Part of a small language model's weights.
Architecture: RMSNorm before each block, rotary positions, no biases in attention or MLP, tied embeddings, capped logits.
Training: a variant of SOAP for these matrices, 3689 steps.
Each number is 200 + 40 x the weight over its row's rms, rounded and kept within 0 to 999. Layers, rows and columns count from 0. The size before them is the row's rms in percent of the matrix's.

# k: layer 6 attention key, 384x384, rms 0.0677, rows 27-53, columns 256-383
# q: layer 6 attention query, 384x384, rms 0.0697, rows 28-54, columns 256-383
k27,101,172,170,247,245,165,216,190,221,175,173,223,172,215,146,173,235,223,224,200,166,195,209,125,229,261,246,173,164,237,253,238,204,194,186,224,188,273,222,137,155,173,260,164,153,158,251,208,228,225,230,94,206,247,154,230,174,179,171,230,266,284,230,172,183,193,230,189,259,173,182,225,233,260,241,153,76,131,178,203,173,207,158,204,161,172,174,216,168,187,141,222,233,176,241,217,165,222,207,214,289,222,230,207,260,177,229,178,168,155,233,212,289,197,184,201,196,244,143,263,179,197,137,194,299,270,199,254,243
q28,098,339,213,215,207,106,194,266,173,199,222,187,234,185,177,230,201,184,225,231,186,169,247,192,198,181,189,220,189,171,163,261,204,140,188,252,186,180,179,253,235,177,214,184,263,203,243,269,231,264,145,108,229,252,197,228,178,214,221,244,252,232,217,211,210,149,161,164,181,118,239,153,239,230,213,149,216,192,105,235,134,139,173,236,193,210,200,182,225,226,215,188,177,180,227,210,287,246,271,111,201,183,233,209,191,164,248,206,258,217,221,193,133,179,133,243,193,179,184,252,128,196,220,154,170,213,251,146,211
k28,095,155,73,263,193,183,161,167,219,199,145,181,170,253,199,155,222,177,185,135,233,228,207,234,91,200,225,173,192,208,242,215,200,208,223,153,178,244,194,247,206,129,184,166,153,204,218,210,240,216,154,192,232,214,177,145,286,223,189,195,194,229,181,257,184,223,191,246,194,221,203,191,147,207,232,211,221,269,167,180,245,172,181,175,169,227,159,179,199,121,220,218,126,280,191,190,194,280,179,173,217,183,161,231,142,161,222,252,190,195,295,188,244,219,248,221,233,199,184,168,210,235,224,215,220,191,98,250,208
q29,102,150,218,144,187,176,254,303,164,197,243,186,129,207,173,233,234,165,203,175,168,258,206,187,155,180,182,226,181,245,188,198,197,283,172,241,160,216,139,237,190,166,211,131,221,207,183,183,140,223,232,158,178,148,205,230,167,239,221,228,195,179,153,187,214,228,156,245,187,158,206,238,164,198,165,203,175,281,187,236,162,177,131,254,113,151,203,220,198,269,140,202,206,160,245,176,216,269,162,245,148,181,256,305,191,255,211,221,191,152,246,221,237,258,169,231,161,226,230,154,233,233,328,148,180,274,290,254,174
k29,098,148,209,195,240,170,269,156,214,263,256,172,242,201,206,191,255,178,192,252,151,265,158,213,217,164,247,192,151,151,191,246,232,139,170,195,161,230,158,187,217,202,208,233,265,240,214,113,208,139,237,235,212,268,211,237,200,228,175,206,241,249,144,210,177,247,181,141,185,192,235,184,151,225,178,260,227,177,195,202,246,175,251,196,266,181,162,141,167,147,187,200,152,169,251,212,162,200,112,251,184,246,249,188,310,190,167,232,169,233,237,202,172,235,173,205,242,186,198,242,185,242,171,284,241,203,211,187,309
q30,092,229,209,185,154,199,231,202,156,208,232,231,127,207,169,153,186,218,222,180,192,183,237,117,150,229,187,220,164,230,233,160,194,220,182,199,189,276,213,165,205,215,169,195,169,239,223,171,245,225,106,263,207,246,135,187,157,194,160,249,193,202,234,258,229,115,210,183,213,153,162,177,154,153,139,245,236,161,224,232,195,221,264,270,184,235,108,191,180,151,241,231,199,249,150,146,205,282,202,223,96,147,279,225,205,235,232,195,274,197,216,148,246,241,210,209,218,210,219,122,229,106,207,194,191,205,194,162,218
k30,097,247,312,132,231,189,183,260,207,172,106,135,200,186,194,180,200,151,220,211,179,161,213,231,226,179,220,149,139,211,163,193,139,178,135,209,234,194,186,181,207,216,212,238,242,177,214,229,196,150,223,120,192,185,224,193,236,202,201,202,142,137,258,229,183,175,258,162,156,227,194,222,253,208,201,227,147,229,115,192,221,129,101,224,187,308,209,147,232,187,206,219,267,187,147,166,258,172,196,232,208,231,164,232,249,158,157,213,140,185,155,228,128,168,196,264,172,219,191,257,282,213,214,234,219,235,236,156,218
q31,101,118,217,173,179,297,200,171,299,167,207,267,191,223,175,194,168,202,188,172,216,323,134,227,186,230,180,203,199,171,182,223,203,264,250,256,181,223,211,164,189,196,157,264,201,216,221,147,198,101,198,212,171,138,154,222,215,224,189,180,156,227,157,279,159,209,190,226,208,144,179,259,184,236,216,127,259,165,180,230,196,245,135,142,216,124,222,198,183,172,228,125,185,178,220,194,154,183,135,205,167,260,182,159,252,204,143,210,164,234,186,175,242,159,233,172,200,204,226,186,185,205,137,215,200,261,213,228,188
k31,103,246,174,223,284,134,160,110,156,145,154,170,206,223,173,191,207,178,197,212,221,195,246,227,238,193,143,185,171,175,242,209,171,119,166,162,171,184,166,198,122,214,200,208,199,184,211,124,197,237,260,242,167,230,155,114,163,157,188,221,167,243,233,218,207,202,212,165,234,186,189,192,190,220,180,256,168,164,92,170,207,227,267,239,134,269,219,196,186,226,210,243,205,156,209,212,223,174,175,191,260,201,178,196,187,192,172,198,221,149,235,210,103,211,135,141,189,237,259,179,216,158,208,197,219,179,204,220,161
q32,102,238,195,171,191,215,178,209,165,253,281,232,215,193,202,269,204,210,200,207,235,211,267,194,246,197,190,145,171,198,260,141,263,192,185,192,236,173,231,163,160,209,185,190,153,238,128,214,148,213,125,224,267,164,167,263,200,202,138,159,182,233,169,159,188,251,225,204,177,255,122,214,196,209,237,203,172,226,223,163,221,132,179,181,170,175,197,237,156,173,265,146,129,314,190,217,256,208,295,118,165,205,240,146,180,198,243,252,159,246,222,168,221,240,195,161,285,217,142,176,234,212,145,180,180,224,249,249,235
k32,097,162,218,248,124,152,154,203,197,287,162,165,154,216,175,150,234,254,204,169,226,179,251,187,257,151,151,226,194,199,116,187,165,269,158,194,197,192,239,174,173,210,218,239,209,181,261,180,182,238,171,196,189,219,206,175,198,146,238,193,207,203,218,187,216,208,138,177,211,195,217,179,215,258,198,206,197,193,121,117,190,265,162,241,235,119,211,184,194,158,158,260,163,182,263,172,153,207,169,176,166,225,144,240,197,183,212,112,282,190,196,193,196,230,230,225,160,154,145,196,199,192,120,177,256,209,218,217,161
q33,099,192,201,170,198,210,250,211,241,250,120,134,308,187,240,274,235,157,196,131,165,277,180,137,95,160,167,187,258,257,225,148,182,201,164,249,199,226,155,256,227,134,203,246,191,141,230,294,191,152,205,176,226,280,204,239,179,251,188,198,287,268,234,198,161,203,227,122,187,162,177,265,235,152,237,140,169,218,150,198,200,213,199,213,233,223,231,253,134,186,204,230,176,176,217,178,105,164,257,178,167,240,221,215,204,214,198,172,221,239,228,255,227,247,105,163,179,244,246,192,227,213,256,102,249,188,193,139,154
k33,109,162,183,183,190,207,232,206,191,197,194,188,186,284,215,93,236,192,164,194,253,236,140,230,238,265,256,240,133,158,175,146,236,197,170,234,179,209,176,279,172,180,294,206,199,197,194,249,246,243,133,166,176,227,203,165,249,233,226,169,194,161,254,210,128,195,188,271,165,271,155,237,279,207,271,144,109,284,234,253,225,141,202,194,208,189,199,156,272,88,245,263,170,154,122,220,196,220,138,129,243,226,226,222,207,142,201,234,205,204,191,228,167,177,238,293,162,218,223,290,200,195,165,192,154,136,233,215,247
q34,096,197,217,169,189,205,209,279,179,148,159,186,257,232,177,204,190,169,187,146,212,198,231,138,197,159,249,185,132,207,256,110,185,171,173,213,158,187,215,261,223,254,244,226,217,184,140,204,128,235,195,273,203,224,227,157,236,238,195,208,276,193,162,217,173,268,231,169,156,139,218,171,293,194,224,281,242,105,189,141,181,218,212,270,146,237,157,178,239,196,194,234,209,227,189,222,259,240,238,197,226,160,240,119,238,233,149,195,240,125,258,241,233,201,191,136,230,227,167,169,281,185,224,155,142,128,209,305,219
k34,103,152,247,197,190,156,192,235,210,198,164,223,159,153,222,228,304,243,185,262,259,208,135,217,213,197,177,150,143,240,198,184,162,169,260,144,261,162,211,254,197,214,247,259,207,214,249,229,167,196,217,171,191,215,152,189,222,194,103,185,170,171,234,321,263,194,192,242,204,211,257,287,161,244,180,73,162,166,136,248,238,115,143,173,187,284,221,216,115,215,201,210,204,223,232,213,256,257,212,256,227,187,185,242,187,153,199,208,185,170,132,190,129,198,200,233,199,238,183,144,167,231,136,160,178,279,172,205,133
q35,099,144,155,211,234,193,230,275,194,182,263,161,215,268,239,145,256,216,204,245,232,167,266,121,253,260,202,183,218,222,149,225,199,278,170,174,207,220,304,149,185,175,220,193,171,161,217,149,189,172,215,231,242,99,209,189,219,263,204,213,218,227,150,266,235,220,197,206,182,227,228,262,216,215,247,168,208,176,254,236,317,283,215,217,183,161,185,256,187,179,261,172,222,164,213,211,250,97,105,101,217,164,163,216,260,181,230,212,166,168,201,275,228,193,200,243,227,250,201,162,173,175,214,194,263,170,168,244,159
k35,111,231,187,205,247,165,173,188,210,272,197,239,170,265,162,218,219,211,230,97,249,127,186,190,226,165,256,173,129,241,183,279,226,168,166,266,149,271,206,184,270,156,223,287,221,217,222,232,186,206,134,181,195,232,164,228,216,167,143,159,247,185,174,170,154,169,152,232,230,204,222,137,190,179,197,193,234,188,162,239,193,119,175,170,206,129,232,212,186,175,154,190,201,260,190,218,231,219,210,218,206,235,218,275,176,233,191,135,223,144,223,191,187,213,191,250,245,229,137,168,183,180,238,130,159,240,246,250,193
q36,094,137,199,178,143,291,195,238,185,226,223,174,168,110,232,232,207,147,171,223,180,187,241,218,201,207,202,194,264,227,223,168,161,213,181,189,239,210,211,176,207,209,223,259,214,141,134,164,223,191,167,206,192,160,237,198,211,178,214,239,305,230,249,215,186,123,174,148,149,191,142,228,136,153,128,223,167,242,281,147,225,257,253,222,216,194,234,258,201,163,174,162,144,225,201,234,254,242,157,279,233,152,171,268,158,160,191,217,239,164,215,189,209,174,258,180,218,185,209,209,235,190,207,244,232,168,212,148,184
k36,111,213,260,185,183,158,176,178,236,222,212,161,223,202,214,125,204,127,205,211,162,273,194,194,173,214,129,161,189,192,178,158,200,267,236,179,152,217,164,219,172,199,134,203,228,211,249,200,169,177,320,169,128,188,181,269,241,222,191,178,155,192,179,194,233,79,199,258,164,239,109,259,224,202,129,258,154,201,194,195,197,209,238,139,253,264,149,147,150,145,221,201,156,210,230,169,164,164,143,138,151,199,296,239,191,205,214,225,170,217,162,180,206,202,162,196,232,152,313,158,94,232,258,171,161,164,198,192,191
q37,113,195,191,175,236,232,208,172,198,208,235,182,198,201,203,286,184,195,178,173,201,192,145,236,214,212,177,235,244,190,204,249,191,209,235,238,163,244,250,148,221,209,173,242,186,198,196,180,154,68,170,159,229,112,219,238,232,257,224,222,187,163,210,130,197,247,130,164,158,268,175,187,158,226,243,215,248,189,164,257,202,177,215,169,178,122,224,197,179,225,227,200,279,220,176,198,218,177,198,186,186,318,174,139,224,188,228,243,226,203,200,200,155,225,241,200,200,162,269,212,253,181,204,252,259,150,223,277,264
k37,103,196,189,210,160,175,245,177,190,215,130,181,178,257,240,132,185,168,250,248,222,223,224,216,232,187,196,204,258,317,139,291,193,246,210,237,251,165,221,201,218,201,199,182,164,180,152,201,163,173,194,165,119,210,266,265,113,144,220,180,182,142,266,213,134,179,195,173,241,184,221,174,173,193,186,213,224,208,284,121,179,226,262,246,163,149,174,221,221,203,152,156,258,244,248,229,149,146,114,181,140,180,144,216,152,188,130,199,193,226,255,211,269,185,296,231,202,157,227,271,219,220,236,214,195,232,221,144,242
q38,106,107,183,167,229,194,135,228,237,224,178,261,197,196,169,228,210,292,174,192,194,126,213,244,200,192,184,221,279,215,198,266,132,135,183,149,239,203,223,223,128,185,177,196,225,187,278,203,219,209,197,269,172,230,221,236,163,281,124,235,178,210,252,151,275,148,179,188,191,227,225,197,191,214,184,229,224,248,209,160,260,189,179,186,166,273,245,222,240,175,151,275,207,202,195,188,268,178,177,161,220,177,170,210,245,169,172,168,208,178,216,179,264,137,232,210,102,237,213,236,215,213,187,202,260,161,196,232,219
k38,111,235,221,164,202,227,194,162,233,135,277,182,209,259,171,258,252,235,243,193,161,304,143,173,199,311,154,190,224,178,226,205,182,197,226,185,177,173,145,151,244,189,246,157,180,198,256,178,137,247,94,147,181,173,216,198,148,259,184,262,198,154,194,227,232,212,184,151,231,196,251,271,205,241,157,171,224,171,179,267,140,153,199,177,183,224,252,194,233,118,222,198,245,120,187,136,194,168,173,245,280,235,214,171,244,163,220,259,164,193,165,201,93,173,229,190,213,166,282,205,199,181,181,152,257,177,253,159,191
q39,111,216,151,218,194,199,271,112,148,143,175,142,144,238,198,208,238,205,175,253,256,232,141,216,218,191,182,170,190,224,143,237,196,186,242,184,131,212,282,162,225,227,192,222,231,213,155,175,135,156,260,205,122,121,173,277,248,146,216,177,122,234,162,260,210,184,211,225,217,233,224,289,203,262,265,155,207,214,123,242,208,204,215,201,220,170,225,177,150,151,114,217,190,136,250,256,175,151,125,212,168,173,209,253,131,210,162,195,173,244,221,153,197,186,196,161,217,162,151,190,240,186,186,240,154,214,159,206,221
k39,105,188,190,208,167,182,217,275,115,207,163,184,177,256,222,216,283,186,137,117,193,233,195,215,244,172,116,136,151,187,184,220,233,179,178,187,193,217,190,242,145,212,233,158,191,218,254,238,208,202,120,124,195,133,217,225,238,223,242,237,205,231,223,157,181,235,190,249,140,130,177,214,198,203,162,214,214,220,213,247,208,163,227,220,228,157,210,177,172,105,143,255,213,207,242,174,169,275,200,143,243,229,220,235,223,183,255,218,221,202,213,257,167,157,155,217,201,196,297,133,323,243,164,223,205,161,236,177,158
q40,096,241,225,222,154,237,206,186,149,219,204,237,222,159,205,214,235,242,258,207,183,129,246,192,258,240,220,209,129,244,166,223,137,201,168,205,186,156,162,192,181,182,200,235,248,250,258,257,207,197,173,209,272,243,216,267,174,173,281,245,173,240,229,179,239,197,216,223,180,141,262,162,244,192,200,238,244,276,206,118,191,199,178,187,234,185,267,192,210,204,162,176,209,233,174,197,218,155,176,166,183,144,220,215,291,187,204,198,227,157,226,169,166,255,249,249,223,220,153,263,221,182,133,185,224,222,185,100,205
k40,118,256,246,147,316,159,183,152,189,204,216,193,173,214,191,209,314,128,100,181,249,166,143,236,211,206,186,187,209,196,173,218,139,224,183,212,156,192,227,169,174,194,229,190,192,221,161,199,156,159,248,154,202,192,218,226,192,180,309,256,221,213,189,198,194,171,217,221,183,150,207,163,245,181,201,231,196,173,170,191,230,209,235,279,147,205,259,187,117,121,202,289,167,153,221,233,198,173,169,152,213,208,288,223,154,178,171,246,185,157,206,190,110,194,148,105,181,178,219,185,202,238,177,192,214,225,145,201,195
q41,112,186,178,215,241,206,240,191,214,248,164,258,188,223,264,247,129,185,202,218,231,251,182,171,207,225,226,150,199,178,212,286,244,201,142,197,144,248,115,176,150,190,253,205,126,172,235,140,207,154,248,160,89,218,164,170,258,162,145,174,153,160,215,174,224,226,172,270,259,151,174,224,157,202,242,168,243,271,178,221,197,222,241,225,192,156,136,226,186,162,244,262,271,192,232,188,104,139,257,256,163,292,143,186,185,207,176,236,192,179,170,177,119,181,204,172,215,217,246,164,219,214,188,239,142,172,241,225,189
k41,103,209,151,195,259,185,215,222,211,224,201,168,234,216,181,268,315,250,231,228,155,227,134,228,266,209,171,144,177,157,228,196,143,209,181,134,177,189,178,217,109,169,193,247,216,249,252,232,218,202,174,181,227,238,155,187,219,201,254,230,280,188,161,168,247,204,193,216,195,192,244,220,243,187,239,251,265,224,135,287,220,169,284,306,220,269,235,193,242,130,154,253,171,135,248,122,217,184,222,211,187,261,309,165,257,171,149,255,216,271,183,161,119,174,249,222,191,191,199,188,242,192,210,220,260,214,195,227,168
q42,097,223,91,218,223,242,140,304,120,224,206,175,160,256,177,215,187,170,208,243,239,188,206,217,222,253,177,169,110,184,111,161,175,175,194,215,192,142,221,201,227,179,103,216,232,189,197,202,247,199,201,244,215,277,208,222,149,167,305,196,156,207,206,197,238,187,211,196,203,269,200,185,286,156,255,231,245,223,214,147,205,186,188,216,225,264,191,259,321,196,195,214,144,221,225,128,171,114,207,245,160,186,231,173,153,199,169,190,205,214,218,210,227,239,263,286,202,268,274,174,276,220,184,254,220,230,210,205,198
k42,116,227,235,186,210,197,201,253,199,252,179,188,208,220,214,220,196,227,201,208,161,70,233,153,191,71,215,208,181,142,187,246,252,182,177,252,201,228,206,178,264,265,171,240,252,189,250,156,204,248,191,243,264,161,195,258,162,179,259,207,130,270,176,149,252,225,182,244,186,173,216,138,164,189,202,165,158,257,220,226,210,283,217,204,199,192,114,164,238,162,175,212,151,237,196,143,181,186,203,267,180,216,160,135,174,174,148,131,258,204,262,211,249,223,132,240,191,148,192,179,201,104,224,237,252,222,180,187,238
q43,114,223,216,156,191,283,84,169,175,106,183,225,182,184,182,235,211,228,220,188,245,206,109,203,181,177,201,181,200,205,209,148,176,174,249,136,178,179,215,220,191,106,201,166,224,230,149,247,199,175,165,213,238,205,254,152,220,240,189,202,186,124,215,69,223,263,260,211,182,235,227,261,175,203,193,177,203,179,220,228,197,145,183,201,116,211,268,184,191,211,223,138,231,162,201,201,171,199,221,178,212,278,157,130,248,139,223,260,158,236,183,233,205,218,173,191,182,215,189,266,215,164,233,126,208,217,115,210,186
k43,106,148,193,183,181,174,120,217,176,203,135,99,164,278,224,298,219,263,227,254,243,178,274,154,227,146,168,186,133,167,164,169,179,193,146,153,217,141,207,251,215,187,203,219,191,146,187,244,218,199,192,125,174,189,189,218,146,155,162,167,197,147,213,166,185,236,254,154,213,133,211,231,185,195,210,262,248,138,228,207,157,194,322,197,130,211,180,227,167,260,197,231,237,184,209,249,206,238,239,182,138,230,260,249,185,300,238,189,250,193,268,230,153,171,207,243,241,198,150,179,156,192,176,219,171,170,207,208,178
q44,105,215,186,155,225,222,169,181,122,226,224,211,170,276,207,198,219,191,188,169,183,254,230,170,173,224,233,156,195,279,188,236,199,206,185,193,204,267,235,214,212,191,197,165,121,241,162,207,174,151,240,216,231,156,190,198,159,237,151,197,140,202,236,236,245,208,245,273,220,262,251,245,142,173,255,216,205,200,186,219,233,210,115,195,230,204,234,152,160,173,154,209,250,71,171,210,188,226,172,141,301,209,255,290,305,225,170,174,108,172,175,178,230,162,165,151,186,222,176,181,196,178,152,266,211,223,139,223,266
k44,125,255,188,137,197,225,221,211,206,269,147,188,153,117,222,155,159,277,241,214,195,179,237,245,134,182,197,253,201,200,190,197,188,293,233,131,246,221,211,210,162,207,143,187,213,232,189,214,224,206,200,161,184,212,142,237,235,172,167,166,173,164,178,131,227,168,186,132,183,263,210,174,155,211,211,164,161,169,218,190,206,207,157,199,114,234,236,190,225,221,289,202,153,192,134,208,161,227,239,139,214,203,193,182,167,196,176,140,242,245,194,182,253,169,208,171,162,188,209,200,199,192,181,198,109,171,230,197,216
q45,103,265,174,162,130,184,138,219,195,224,139,195,214,177,156,241,211,314,191,194,261,128,237,187,151,156,234,173,178,212,206,220,117,183,182,174,213,203,224,188,184,147,176,199,227,185,270,233,247,229,188,195,227,203,214,311,225,253,181,270,271,215,227,206,224,210,155,187,199,94,174,225,242,260,243,150,180,241,181,191,172,168,207,246,148,188,257,225,293,122,183,220,189,178,217,199,164,230,257,186,200,204,187,157,212,170,265,186,227,205,274,168,214,244,196,227,222,213,240,266,195,182,128,212,192,218,188,126,166
k45,105,156,101,145,286,169,224,169,140,198,266,279,235,248,274,132,198,234,198,233,148,184,217,224,276,231,170,173,150,243,184,178,170,185,206,167,254,154,172,208,121,243,129,190,188,174,262,182,216,165,272,187,200,187,156,175,215,258,201,244,201,225,237,226,220,286,316,163,179,216,246,165,181,204,161,211,232,198,183,190,270,160,191,208,296,248,179,195,228,218,187,110,195,187,206,157,231,218,155,212,163,190,230,164,274,196,166,169,196,188,263,252,159,164,161,179,199,218,182,118,213,200,241,237,178,238,198,269,172
q46,102,230,218,156,193,147,234,180,154,335,272,170,291,186,250,213,217,181,162,251,118,171,187,234,211,208,255,219,189,265,161,182,183,161,185,203,211,195,216,137,238,195,237,184,196,224,124,190,168,166,246,212,104,150,228,227,138,231,240,172,175,212,167,211,166,139,218,229,136,223,171,162,214,176,255,219,227,179,232,174,234,237,166,276,289,199,190,199,200,200,283,166,275,201,119,199,225,247,199,211,213,212,178,207,261,135,218,187,234,216,164,218,177,270,167,243,155,265,155,169,159,160,161,207,127,211,179,181,216
k46,119,209,179,215,253,212,200,228,171,151,189,201,158,186,179,216,129,212,151,204,241,118,207,108,211,183,132,217,247,238,176,222,250,126,177,221,196,228,159,265,219,167,144,205,193,143,185,175,111,155,212,186,195,233,207,155,170,227,152,213,188,143,178,250,230,203,221,218,157,156,174,212,239,230,260,198,99,211,227,242,261,240,246,221,286,287,140,196,202,267,273,137,233,213,171,274,159,223,172,277,206,189,201,198,152,237,224,236,246,215,223,139,172,218,175,251,180,223,205,184,162,229,228,169,217,263,137,181,159
q47,110,208,194,203,195,201,209,194,233,150,243,184,221,209,141,197,250,234,139,147,184,225,173,219,233,189,194,184,130,181,200,123,209,239,219,154,243,238,209,158,195,179,219,162,164,251,121,170,245,200,238,159,212,168,268,188,236,190,184,161,230,200,152,149,204,165,219,302,245,208,186,276,220,151,196,219,208,155,278,228,268,156,91,183,209,182,244,263,104,180,278,271,246,247,139,190,209,223,207,203,135,285,199,263,233,167,234,212,246,189,184,192,194,140,287,215,275,157,191,265,242,153,146,198,164,229,277,251,210
k47,106,209,189,185,114,229,192,198,243,222,218,180,182,195,133,206,226,330,227,164,241,220,184,252,128,182,220,317,275,142,182,267,204,207,208,178,202,174,197,222,148,145,217,181,197,220,173,249,245,194,152,193,138,229,192,197,146,266,236,173,197,219,232,185,182,186,188,189,193,290,228,177,186,156,217,193,187,228,287,197,233,227,110,176,178,237,235,165,165,235,204,176,259,209,185,178,227,243,228,160,302,163,208,227,161,241,131,164,172,149,141,240,194,184,187,186,172,257,213,171,192,234,185,207,239,199,257,264,174
q48,110,193,129,158,202,197,213,247,213,193,161,203,90,171,146,169,241,198,181,184,199,211,188,189,182,183,178,219,221,221,215,256,122,161,169,188,194,179,182,208,164,193,212,195,186,193,259,244,161,248,233,214,232,202,236,258,196,167,138,211,195,144,222,274,242,185,104,118,215,235,251,133,187,139,171,277,270,141,229,135,206,216,199,208,215,242,170,220,227,197,149,192,171,210,194,141,226,210,208,181,202,134,205,197,196,216,226,189,164,281,211,175,170,206,194,202,216,203,140,151,202,157,208,201,147,130,252,195,200
k48,112,171,208,185,159,214,176,230,146,202,212,129,189,248,241,185,193,199,194,236,119,174,268,266,205,199,174,224,174,143,173,226,130,209,214,230,171,194,156,227,152,263,178,156,230,230,187,201,186,212,162,291,153,158,294,271,281,199,226,246,169,251,232,233,187,200,179,141,189,234,226,187,193,273,234,216,224,211,196,235,190,203,199,225,190,217,96,176,174,213,133,228,195,225,164,201,253,180,228,155,165,184,215,185,200,226,169,183,215,214,213,151,241,167,228,220,124,212,244,184,240,188,232,209,161,139,225,253,218
q49,098,111,156,245,173,239,178,202,215,227,179,240,195,209,196,208,213,220,239,248,197,210,172,215,161,261,207,217,228,191,224,196,190,206,223,255,219,241,136,201,152,210,144,203,209,217,245,150,284,233,206,124,231,206,122,261,212,254,138,252,182,264,239,183,261,269,157,217,192,163,266,199,204,228,214,244,243,261,194,192,199,206,259,195,231,201,173,166,203,200,196,179,189,162,177,178,197,190,192,266,245,243,282,165,238,182,190,200,210,182,236,199,232,202,232,173,198,180,182,123,185,149,162,292,255,201,231,243,228
k49,129,191,146,258,200,166,245,204,246,122,160,183,128,279,172,178,202,218,166,207,197,186,201,140,216,230,205,206,266,145,182,202,255,229,96,196,89,235,203,183,207,161,242,173,165,245,251,177,222,228,158,133,191,183,191,265,229,198,192,282,129,223,220,186,228,203,126,188,181,150,149,169,257,174,196,257,157,168,209,172,194,197,255,200,200,243,181,208,190,159,121,151,188,215,243,147,201,225,136,186,198,149,293,204,205,208,223,290,211,203,264,221,152,243,239,252,194,225,285,151,199,194,148,158,226,186,178,169,145
q50,102,254,143,190,170,226,193,186,235,181,143,271,243,254,111,167,208,166,219,200,237,173,214,168,104,200,191,205,136,191,163,133,212,188,172,224,215,151,133,213,205,217,121,213,323,221,188,173,179,167,247,242,283,230,213,198,108,202,283,220,204,202,227,228,194,117,227,217,185,174,181,129,213,188,175,175,123,167,230,113,217,254,153,169,217,250,188,160,207,204,177,164,166,165,233,223,230,194,181,238,203,228,210,200,187,221,209,180,146,189,264,180,245,217,153,188,160,228,226,106,257,155,177,213,219,270,231,188,156
k50,111,174,263,178,114,218,199,226,166,233,260,252,223,240,212,250,192,148,209,163,241,158,133,192,235,128,215,212,175,194,140,197,218,118,160,238,190,171,188,186,209,192,167,133,235,207,155,138,174,195,211,213,296,209,184,210,206,138,190,246,236,279,196,276,292,174,262,221,188,202,236,221,203,174,137,207,137,231,155,191,189,269,281,194,201,231,225,134,183,225,151,114,217,211,216,194,194,153,120,204,149,182,213,149,168,154,149,208,252,256,185,170,161,244,130,184,245,183,169,190,218,231,252,242,176,262,220,147,220
q51,105,131,187,171,168,175,297,144,184,145,198,206,184,175,224,297,233,189,207,181,224,204,230,188,192,217,203,231,180,168,221,226,201,199,202,225,154,236,188,181,191,213,301,211,213,170,213,181,230,182,224,188,186,245,218,205,181,249,253,192,163,229,216,173,248,211,153,255,233,195,150,206,243,170,196,179,226,197,168,180,177,188,245,137,198,165,183,194,173,244,250,193,133,258,203,192,157,261,231,216,284,197,189,186,249,151,216,233,180,162,197,209,229,230,331,194,275,183,205,168,161,185,169,176,346,267,239,226,145
k51,117,165,139,250,157,219,165,201,146,144,242,277,223,165,302,176,231,267,223,217,252,241,240,187,196,161,173,142,110,214,216,220,195,237,186,255,206,251,131,115,176,241,159,169,138,202,254,265,184,240,220,197,276,220,166,193,235,138,167,191,176,265,249,168,195,199,212,190,225,208,200,236,165,231,217,226,285,192,228,137,164,219,195,264,175,242,213,224,149,245,222,222,154,251,265,189,220,131,255,237,201,228,184,198,216,204,153,232,140,239,143,283,124,188,215,240,176,131,224,224,223,190,255,177,219,180,201,171,182
q52,117,115,174,217,129,182,188,235,129,208,210,173,224,136,240,169,97,227,194,179,225,226,230,209,109,206,201,186,233,207,179,159,162,189,258,193,324,194,166,225,264,213,165,146,199,144,207,239,261,203,283,216,189,208,185,199,159,120,157,169,140,260,163,263,209,221,288,243,171,185,162,275,207,230,194,111,206,201,153,176,272,245,224,222,122,202,232,191,191,250,188,79,156,204,232,214,147,127,196,206,217,208,173,236,154,185,224,199,202,198,200,265,217,229,234,199,160,210,216,178,107,210,174,198,214,163,192,272,153
k52,124,265,194,136,175,246,238,216,132,252,249,122,256,142,228,172,161,113,202,207,237,223,194,236,210,175,139,192,178,222,195,177,238,278,228,160,242,143,136,184,232,178,161,144,195,225,193,175,232,165,181,178,149,254,244,152,209,145,202,166,192,270,171,211,172,194,191,171,140,273,161,178,213,201,182,144,105,213,180,209,264,200,182,214,124,233,229,154,241,170,178,155,235,209,221,179,216,130,187,172,240,225,155,202,170,129,262,192,238,235,181,169,154,265,246,222,166,187,250,205,199,180,180,232,204,168,152,203,197
q53,108,240,207,179,158,154,187,179,171,209,311,252,195,139,220,247,268,208,204,174,139,167,194,195,189,282,201,148,235,218,222,175,216,242,163,239,179,247,179,196,179,205,176,173,197,183,246,219,199,225,298,157,193,175,172,194,161,164,128,256,225,185,202,105,265,201,168,222,120,118,207,208,217,167,85,215,231,174,167,211,206,191,208,202,222,223,199,194,160,209,191,181,235,266,190,206,160,188,242,230,216,188,198,177,194,136,180,276,263,246,227,186,177,154,197,230,166,188,234,136,214,161,132,179,221,178,200,131,178
k53,119,180,183,252,224,145,233,124,158,208,203,199,296,173,213,234,203,141,273,231,137,234,170,211,242,285,262,158,242,205,213,166,158,201,205,160,217,194,197,144,237,191,199,158,240,173,284,262,196,219,237,225,170,222,128,165,85,227,226,200,74,203,227,163,198,172,267,251,157,234,130,245,184,223,156,200,188,208,247,181,235,209,179,231,207,226,200,211,197,244,199,171,257,213,200,179,94,164,184,220,230,142,246,128,194,142,258,294,193,237,194,210,163,325,201,220,192,232,154,159,151,197,148,284,261,198,236,163,214
q54,100,195,191,202,222,232,238,250,184,181,255,131,184,203,136,209,247,161,170,171,160,179,198,255,210,266,129,239,235,196,262,205,175,151,150,185,221,226,256,218,122,173,158,237,206,206,171,170,125,253,189,141,202,247,252,278,197,197,216,231,154,182,209,145,218,203,176,106,172,237,145,220,193,154,192,141,240,220,174,221,253,178,197,203,157,204,242,265,223,140,150,93,191,181,234,240,169,241,171,242,336,189,232,218,194,154,184,139,156,185,223,175,136,194,203,231,275,207,210,186,191,250,160,174,129,246,193,193,141